config.toml
n_layer = 14
d_model = 192
n_head = 3
n_kv_head = 3
head_dim = 64
d_mlp = 768
vocab_size = 898
activation = "tanh_gelu"
norm = "layernorm"
norm_place = "pre"
norm_eps = 1e-05
positions = "learned"
qk_norm = false
attn_scale = 0.125
bias = "all"
tie_embeddings = true
parallel_block = false
init = "normal"
init_std_qkv = 0.0509
init_std_o = 0.00961
init_std_up = 0.0509
init_std_down = 0.00481
optimizer = "soap_variant"
lr = 0.00808
lr_mult_o = 1.11
beta1 = 0.95
beta2 = 0.95
lr_head = 0.00798
grad_clip = 0.5
warmup_steps = 200
schedule = "wsd"
decay_fraction = 0.824
decay_shape = "pow"
final_lr_fraction = 0.02
batch_tokens = 65536
seq_len = 512
doc_mask = true
train_tokens = 275900000
steps = 4210
dataset = "wikipedia_en"
Each number is 128 + 24 x the weight over its row's rms, rounded and kept within 0 to 255. Layers, rows and columns count from 0. The size above them is the row's rms in percent of the matrix's.

# layer 4 MLP down (transposed), 768x192, rms 0.284, rows 122-130, columns 0-191
size [ 95 105 114 107  96 107  93  99  97]
[[113 100 122 112 158 130  63 128 158 148  74 117 109 107 156 123 195 129 156 150 142 152 117 143 145 106 119 142 115 133 131 119 175 141 136 133 161 117 155 110 158 116 102 129 143 135  95 139 137 156 136 135 123 175 104  94 121 123 158 122 186 102 127  97 142 107 126 120 177 132 114 134 143 102 112  80  89 107 150 114 130 132 158 128 172 102 112 121 145 136 121 126 116 163 148  89 107  80 123  94 143 149 112 111 138 127 117 108 126 103 143 180  97 162  90 113 150 136 153  99 119 124 143 139 131 193 132 155 117 136 148  98 154 124 104 148 145 144 128 136 127 140 159 143 142 139 164 124 126  99 108 148 162 131  95 132 157 114 141 165  66 140 112 108 114 136 133 137  80  92 117 164  91 119 114 156 108 113 167  85 125 173 117 124 139 142 156 121 115 131 120 150]
 [118 150 162 113  94 197 104 109 174 126 129 136 133 107 136 138 138 126  90 143 109 115 150 175 128 109 122  85 130 128 151 107  77 101  94  94 129 149 170 146 131 176 116 105 129 129 148 117 102 134 153 129 131 106 103 155 126 127 123  91 120  76 145 130 170 153 155 174 134  91 129 144 171 116 124 131 106 144 146 187 136 119 128 130 170 110 140 137 134  82 188 127 131 101 142  97 115 116 145 183 127 174 125 119 135 130 152 117 116 138 132 128 137 111 136 130 133  97 136 122 146 130  99 143 179 130 140 120 136 119  92 119 153 115 124 134 114 128 105 117 157  75 152  78 124 136 123 115 150 127 147 103  52 145 158 117 141 149 121 114 143 118 100 130 142 116 130 123  98 173 130 123 133 111 180 109  94 145 132 121 150 148 123 119 146 119 159 176 126 155 117  98]
 [ 87 107 139 151 138 138 153 123 144 131 126  99 157 162 156  96  67 133 112 141 120 117 122 119 164 147 128 169 142 122 165 125 154 155 138 174 140 143 122 149 111 157 139 129 139 143 116 139  89 117 126 117 131 163  98 120 136 185 111 121 142  94 122 121 123 123 124 125 157 140  67 112 140  91 157 103 155 173 123 161  85 140 155 150  85  97  81 134 123 104 113 137 124  98 161  98 149 148 117 128 160 167 111 137 121 179 131 131 124 132 118  83 133  45  94 114 141 119 108 122 126 111 122 189 139 138 126 138 106 122 124 106 167 145  95 109 160 113 120 101 105 139 131 175 132 138 104 116 113 115 136  83  83 147 141 121 107 174 135 149 141  97 115 109 142 140  96 121 119 112 125 131 118  87 128 127 128 102 122 139 120 112 120 160 155 131 155  98 161 162 118  97]
 [128 139 102 113 127 150 146 146 116 129 110 140 136  88 154 130  77 137  79 112 143 113 127 155 154  72 176 126 131 146  75 123 174 143  94 148 103 154 102 141 111 141 138 159 149  77 105 125 159 165 156 143 118 146 141 119 179 129 152 128 106 129 144 148 134  82 140 127  83 121 138 129 123  91 123 133 112 169 146 102 131 126 126 150 150 139 144 162 146 126 149  78 151 181 132 111 103 122 141 147 127 103 139 121 166 143 163 152  98 103 112 115  92 132 112 112 116  97 153 103 148 146  93  97 138 143 122 118 153 137 164  79 165 111 123 141 150 135 101 136 113 134 108 136 171 155 126 162 115 165 144 112 106 168 146 155  92  70 120  97 125 129 111 104 126 108 105 119 137 123 130  90 154 121 158 129 140 124  94 195 140 148 136 142 156 122 112 111 121 127 123 159]
 [110 112 166 100 170 134 115 113 127 107 166 117  85 117 144 174  76 146 124 119 146 120 137 139  94 125 145 153 114  75 145 108 148 125 164 103 111 134 163 104 123 113 150 148 123 160 117 126 109 111 128 120 102  91  85 124 108 135 123 108 114 115 149 122 116  53 132 130 108 127 112 102 116 139 112 124 158 131 163 103  70  86 153 132 125 145 100 145 158 155 147 125 122 170 129 163 125 104 129 159 162 164 142  95 123  85 129 155 136 133 135 145 126 124 141  67 127 127 140 168 157 107 112 117 117 102 123 106 162 171 117  98  62 115 185 153 152 147 141 191  90 138 167 132 132  98 112 133 101 146 135 123 129 119  88 129 109 132 137 124 156 142 107 140 148 144 114 142 123 150 110 126 137 104 117 134  95 144  88 162 150 107 155 142 104 105 130 126 130 118 148 100]
 [ 87 146  99 154 107 120 118 148 106 139 115 129 130  97 119 115 169 100  66 129 168 121 105 139 100 141  91 117 127 119 105 136 115  84 130 133 123 161 133 141 115 112 161 107 150 103 165 112 102 119 140 152 130 125 128 123 176 119 161 136 197 132  77 156 137 180 123 104 156 117 173 102 126 141 134 103 134 106 131 160 106 109 134 137  75 107 136 111 125 134 101  92 112 149 163 131  80 118 145 131 154 142 123 101 138 134 114 109 108 142 134 147 109 120 112 100 149 170 108 121 115 173 131 151 188  82 142 107 111 108 137 130 131 140 174 115 127 120 130 153 159 128 172 152 129 115 141 171 105 161 133 105 142 156 129 128 137 173 140 126 125 128 126 121 133  99 152 120 119 129 145 132 157 148 157 106  96 118 113  95  93 115 160 112 111  85 151 115 108 189  82 138]
 [121 154 137 123 137 152 104 125 143 148 145 111 141 126 128 137  94 139 115  93 123 151  95 175 122  95  78 123  94 118 115  88 135 150 112  94 141 129 105 123 100 125 105 101 118 145 147 120 139 142 111 125 152 113  96 171  91 119 143 151 127 139 150 154 170 107 130 105 159 161 138 125 123 139 158 196 125 137 175 135 144 135 119  86  82 144 106 126 140  94 158 105  97 120 124 120  99 134 145 145 137  95  74 137 118  93 172 152 133 149 175 170 118  99 142 139 108 159 158 142 110 122 148  87 110 126 150 147 145 112 173 108 138 159  88  84 166 129 125 153 156 166 140 145  98 138 140  82 107  94 103 151 134 146 136 131  95 133 104 100  89 109 120 130 129 133 105 122  95 147 127 110 109 137 143 135 158 101 127 156 157 112 126 102 146  84 161 103 171  99 142 134]
 [113 152 147  74 130 118 154  85  71 120 132 144 130  88 147 161 146 121  99 171 120 148 120 132 158 129 164 129 139 126  91 126 127 168  95 102 111 127 144 123  93 123  92  89 129 119 171 100 159 156 119 126  86 105 108  70 137 117 127 146 217  67 124 114  98 146 133 160 122  82 105 115 145 150 121 142  98 103 107 181 138 133 128 139 154 138 103 136 138 108 152 159 110 139 114 133 155 125  83 147 109  91 161 127 132 111 136 101 144 161 135 109 128  97 139 144 110 156 113 121 160 132 163 158 111 105 168 111 168 129 127 133 111 148 140 140 123  96 124 160 153 187 123 113 127 126 147 108 150 107 125 132 138 104 113 112 143 136 181 156 118 126 126 133 152 124 166 132 125 153 108 104 114 129 138 129 128 131  96 141 149 131  99 128 133 112  93 135 154 134 170 124]
 [119 125 151 125  98 142 126 163 131 116  77 105 108 139 153 146 154 175  99 161 162  96 148 160 136 132 147 121 168 115  86 158  93 154 113 162 169 153  86  94 132 132 100  73 105 134 176 172 139 151  97 155 124  94 150  85 162  99 120 126 178 127 127 100 114 145 154 139 143 121 126 124  96 115 122 103 129 120 124 137 115 116 110 126  98 134 138 112 105  82 129 108 155 138 125 126 127 101  93 123 130 118 161 143 106 138 101 124 112 143 108 102 136 149 114 174 121  93 116 121 112 107 113 147  94 161 170 115 129 165 139  95 143 131 121 170 115 135 176 129  70 137 107 112 131 127 103 163 111 154 161 157 116 151 108 160 101 105 143 127 138 114 133 116 137 134 146 127 141 168 116 127 117 151 187 148 122  86 100 122 112 133 149 114 130  92 147 180 121  97 127 131]]
# layer 4 MLP up, 768x192, rms 0.303, rows 123-130, columns 0-191
size [108 115  96 110 101 108  96 107]
[[118 181 122 128 133 151  97 154 161  95 152  93  93 154 121 166 159 138  99 138 134 118  88  90 149 131 169 150 160 123 153 137 153 133 138 179 141  86  86 173  98 154 134 129 137 149 136 151 117 135 133 130 121 147 127 163 133 130  85 131 170 150 129 114 141 101 137 128 116 157 147 134 137 143 126  87 110 130 121 161 118 139 122 149 142 110 129 110 109 153 139 153  74  61 116 120 116 129 147 141 108 119 143 121 101  86 109 110 104 104 173 162 183 150 138 125 107 145 110 111 102  88 111 137  84 100 114 110 115 129 144 100 146 148 141 129 112 152 118 110 140 117 148 113 208 130 133 164 126 135 130 137 136 141 170 122 126 123  90 138 102 116 117 116 147 192 144 102 125 150 135 116 126 162 114 130 111 153 156 144 112 149 132 114 106 104  77  97 137  95 153 107]
 [ 70 107  60 154 114 117 127  95 179 173 168 153 175 122 120 102  57 146 110 130 107 140 126 103 131 112 128 122 143 170 184 140 142 120 141 140 149 167 134 138 134 141 160 134 107 101 125 112 101 109 135 118 155 133 131 126 141 129 123 122 112 109 127 143 180 141 137 116 153 123 120 150 168 116 166 111 172 120 132 108 132 128 128 142  97 129 117 152 142 154 134 145 126 111 128 115 117 116 139 118 159 123 128 141 109 136 125 105 109  98 129 144 111  85 131 109  85 153 144 106 137  97 158 151 159 118  88 112 123 135 139 111 134 162 151 104 111 141 122  86 109 114  87 137 173 165 129 120  73 131 114 129 111  62 151  87 103 137 164 143 144 153 122 149 133 115 128 107 142 141 178 143 113 152 140 101 128 131 115 133  83 136 135 103 150 127 133  69  98 155 125 168]
 [128 125 113 172 156 120 117 140 148 185  96 100  95 151 125 126 114 151 135 165  76 118 129 125 130 127 122 134 160 170 121 137  92 124 139  95 172 107 126 147 161 149 134  97 121 149 109 128 143 134 145 126 118 144 143 143 104  80 116 128 120 112  89 133 141 121 159 121 143 121  94 158 122 142 142 159 150 133 157 135 174 134 137 144 115 145 130 113  89 108 186 139  95 118 138 157 132 113 123 125  91 113 136 120 129 131 152  94  92 131 130 181 114  44 129 150 108  89  96 113 160  88 109 144 111  98 106 126  92 123 129 161 118 152 165 122 138 116 146  93 187 169 152 117 149 170  78 132 150 124 172 140 132  72 131 106 136 157 145 136 163 137 150 146 123 133 144 124 111 129 131 101 124 149  98 153 130 127 161 117 102 142 114 158 160 128  98 122  89 114 115 122]
 [155 121 141 165 130 103 129 147 127 120  92 121 168 165 128  97 139 110 151 105  92 135 158 123  89 154  96  93 183 133 152 134 100 130 125 109 158  93 119 151 115 148 117  93  91  70 105 121 121 139  83 167 171 120 139 107 129 146 136  94 135 110 105 125 122 133  99 154 180 114 135 125 143 119 138 132 111 147  80 110 153 119 103 171 129  82  97 125 101 131 153 129 112  83 150  83 118  90 150 148  94 101 100 141 116 122 161 115 150 111 140 153 161 112  94 137 144  99 153 124 101 100 116 153 156 112 132 123 152 122 148 176 125 140  79 128 127  63 157 100 148 155 136 136 119 101 162 132 157 125 120 153 120 144 180 115  99 131 152 149 141 113 140 110 145 116  86 131 154 150 134 133 107 101 132 107 163 110 137 137 114 123 104 161 149 105 117 117  89 138 126 118]
 [117 173  96  89  89 142 131 128 109 116 110 152 171 124 124 106 102 139 162 121 121  83  96 153  82 145 112 130 187 105  98 114 136 105 218 145 161 134 104 153  97 141 100 122 153 120 120 127 125 116 129  54 143 133 156 108 104 148 143 171 140 147 139 107 132 103 116 136 115 132 120 109 148 106 151 136 148  82 138  92 159 152  86 157 148 151 157 143 137 150 141 159 106 121 108 155 119  95 119 139 118 106 155  72 117 142 113 114 117 125 146 132 122 106 107 123 134 160  98 160 135 164 146 147 153 135 120 167 141 149 140 132 121 126 107 124 116 150  77 113 142 122 184 105 161 155  95 136 163 133 126 138 104 122 140 139 134  83 156 140 138  89  89 136 105 160 130 134 138 135 138 110 179 134  84 139 121 134 129 134 148 133 136 134 109 143 105 112 106 136 115 155]
 [137 125 125  88 114 126 111 145 101 108 193 118 134 156 162 128 133 164 129  76 121 128 110 123 104 143 139 158 129 148 134 148 106 141 108 116 142 141 111 112 145 108 139 137  95 107  83 116 119  98 131 157 128 133 153 117 170  85 115 121 112 140 123 139 141 161 143 118 132 148 106  97 110 113  96 116 143  95 119  74 131 131 124 127 127 175 143 144 140 154 146 113 136 133 151 102 108 153 170 144 144 113 130 142 169  91 146 111 149 142 126 158  99  92 128 114 136 140 147 116 150 121 197 133 138 178 138 146 121 129 122 110  93 181 148 121  73  93 123 116 123 127 131  80 130 101 116 120 147  80 125 103 147 114 145 131 126 136 112 147 122 129  74 117 136 119 155  87 150 165 179  92 115 129 150 129 131 134 148 143 125 142 160 178 107  83 184 120 123  57 129 139]
 [ 93 137 122 150  64 113  94 105 115 137 109 156 110 140 145 135  97 139 137 133 108 181 135 153 144 111 109 157  96 159 125 115 139 162  94 165  88 141  91 115 122 133 124 139 114 127 147  94 136 138 151 104 147 148 149 155 122 131 110 114 150  99 147  69 177 145 198 112 185 134 127 136 138 148  78 100 134 103 132 143 115 129 134 118 126 156 166 150 137 135 122 176 148 139 123 115 143 140 165 115  83 101 133 152 112 142 150 151  70 144 131 162  86 154 133 115  77 114 130 151  96 126 117 142 135 138 107 158 120 127 141 122 101 132 129 121 123 128  92 168 101  96 137 123 180 143 102 108 120 121 147 102 105 115  96 129 141 119 133 126 143 125 142 142  95 135 114 137 137 152 121 173 150 134 152 141 128 153 131 126 167  81 178 102 113 149 157 118 130 115 101  79]
 [120 152 132 138 124 135 125 140  84 111  83 116 116 118 134 105 162 148  91  87 144 133  97 112 146 133 156 160 119 114 124 129 122 119 109 196 102 119 114 100 103 108 145 145 163  98 154 156  88 153 134 118 167 164 123 104 131 101 146 115 132 142 117 113  99  86 101  89 144 147 158 119 145 124 155 130  96 111 115 112 118 131  79 173 117 172 141 101  85 163 171 159  99 146 159 101 109 139 120 131 114 135 138 156 133 128  99 150  95 136 143 125 128 110 116  92 156 138  80 153 155 124  99 137  99 109 130 147 136 118 146 160 122 112  86  96 118  94 165 178 167 130 116 156 159 141 103 153 129 104 117 135 141 145 129 173 107 145 127 168 161 110 117  93 133 122 100 139 111 125 163 129 180 140 123 107 136 125 113 119 103 193 162 137 126 141 114 125 137 107 158 102]]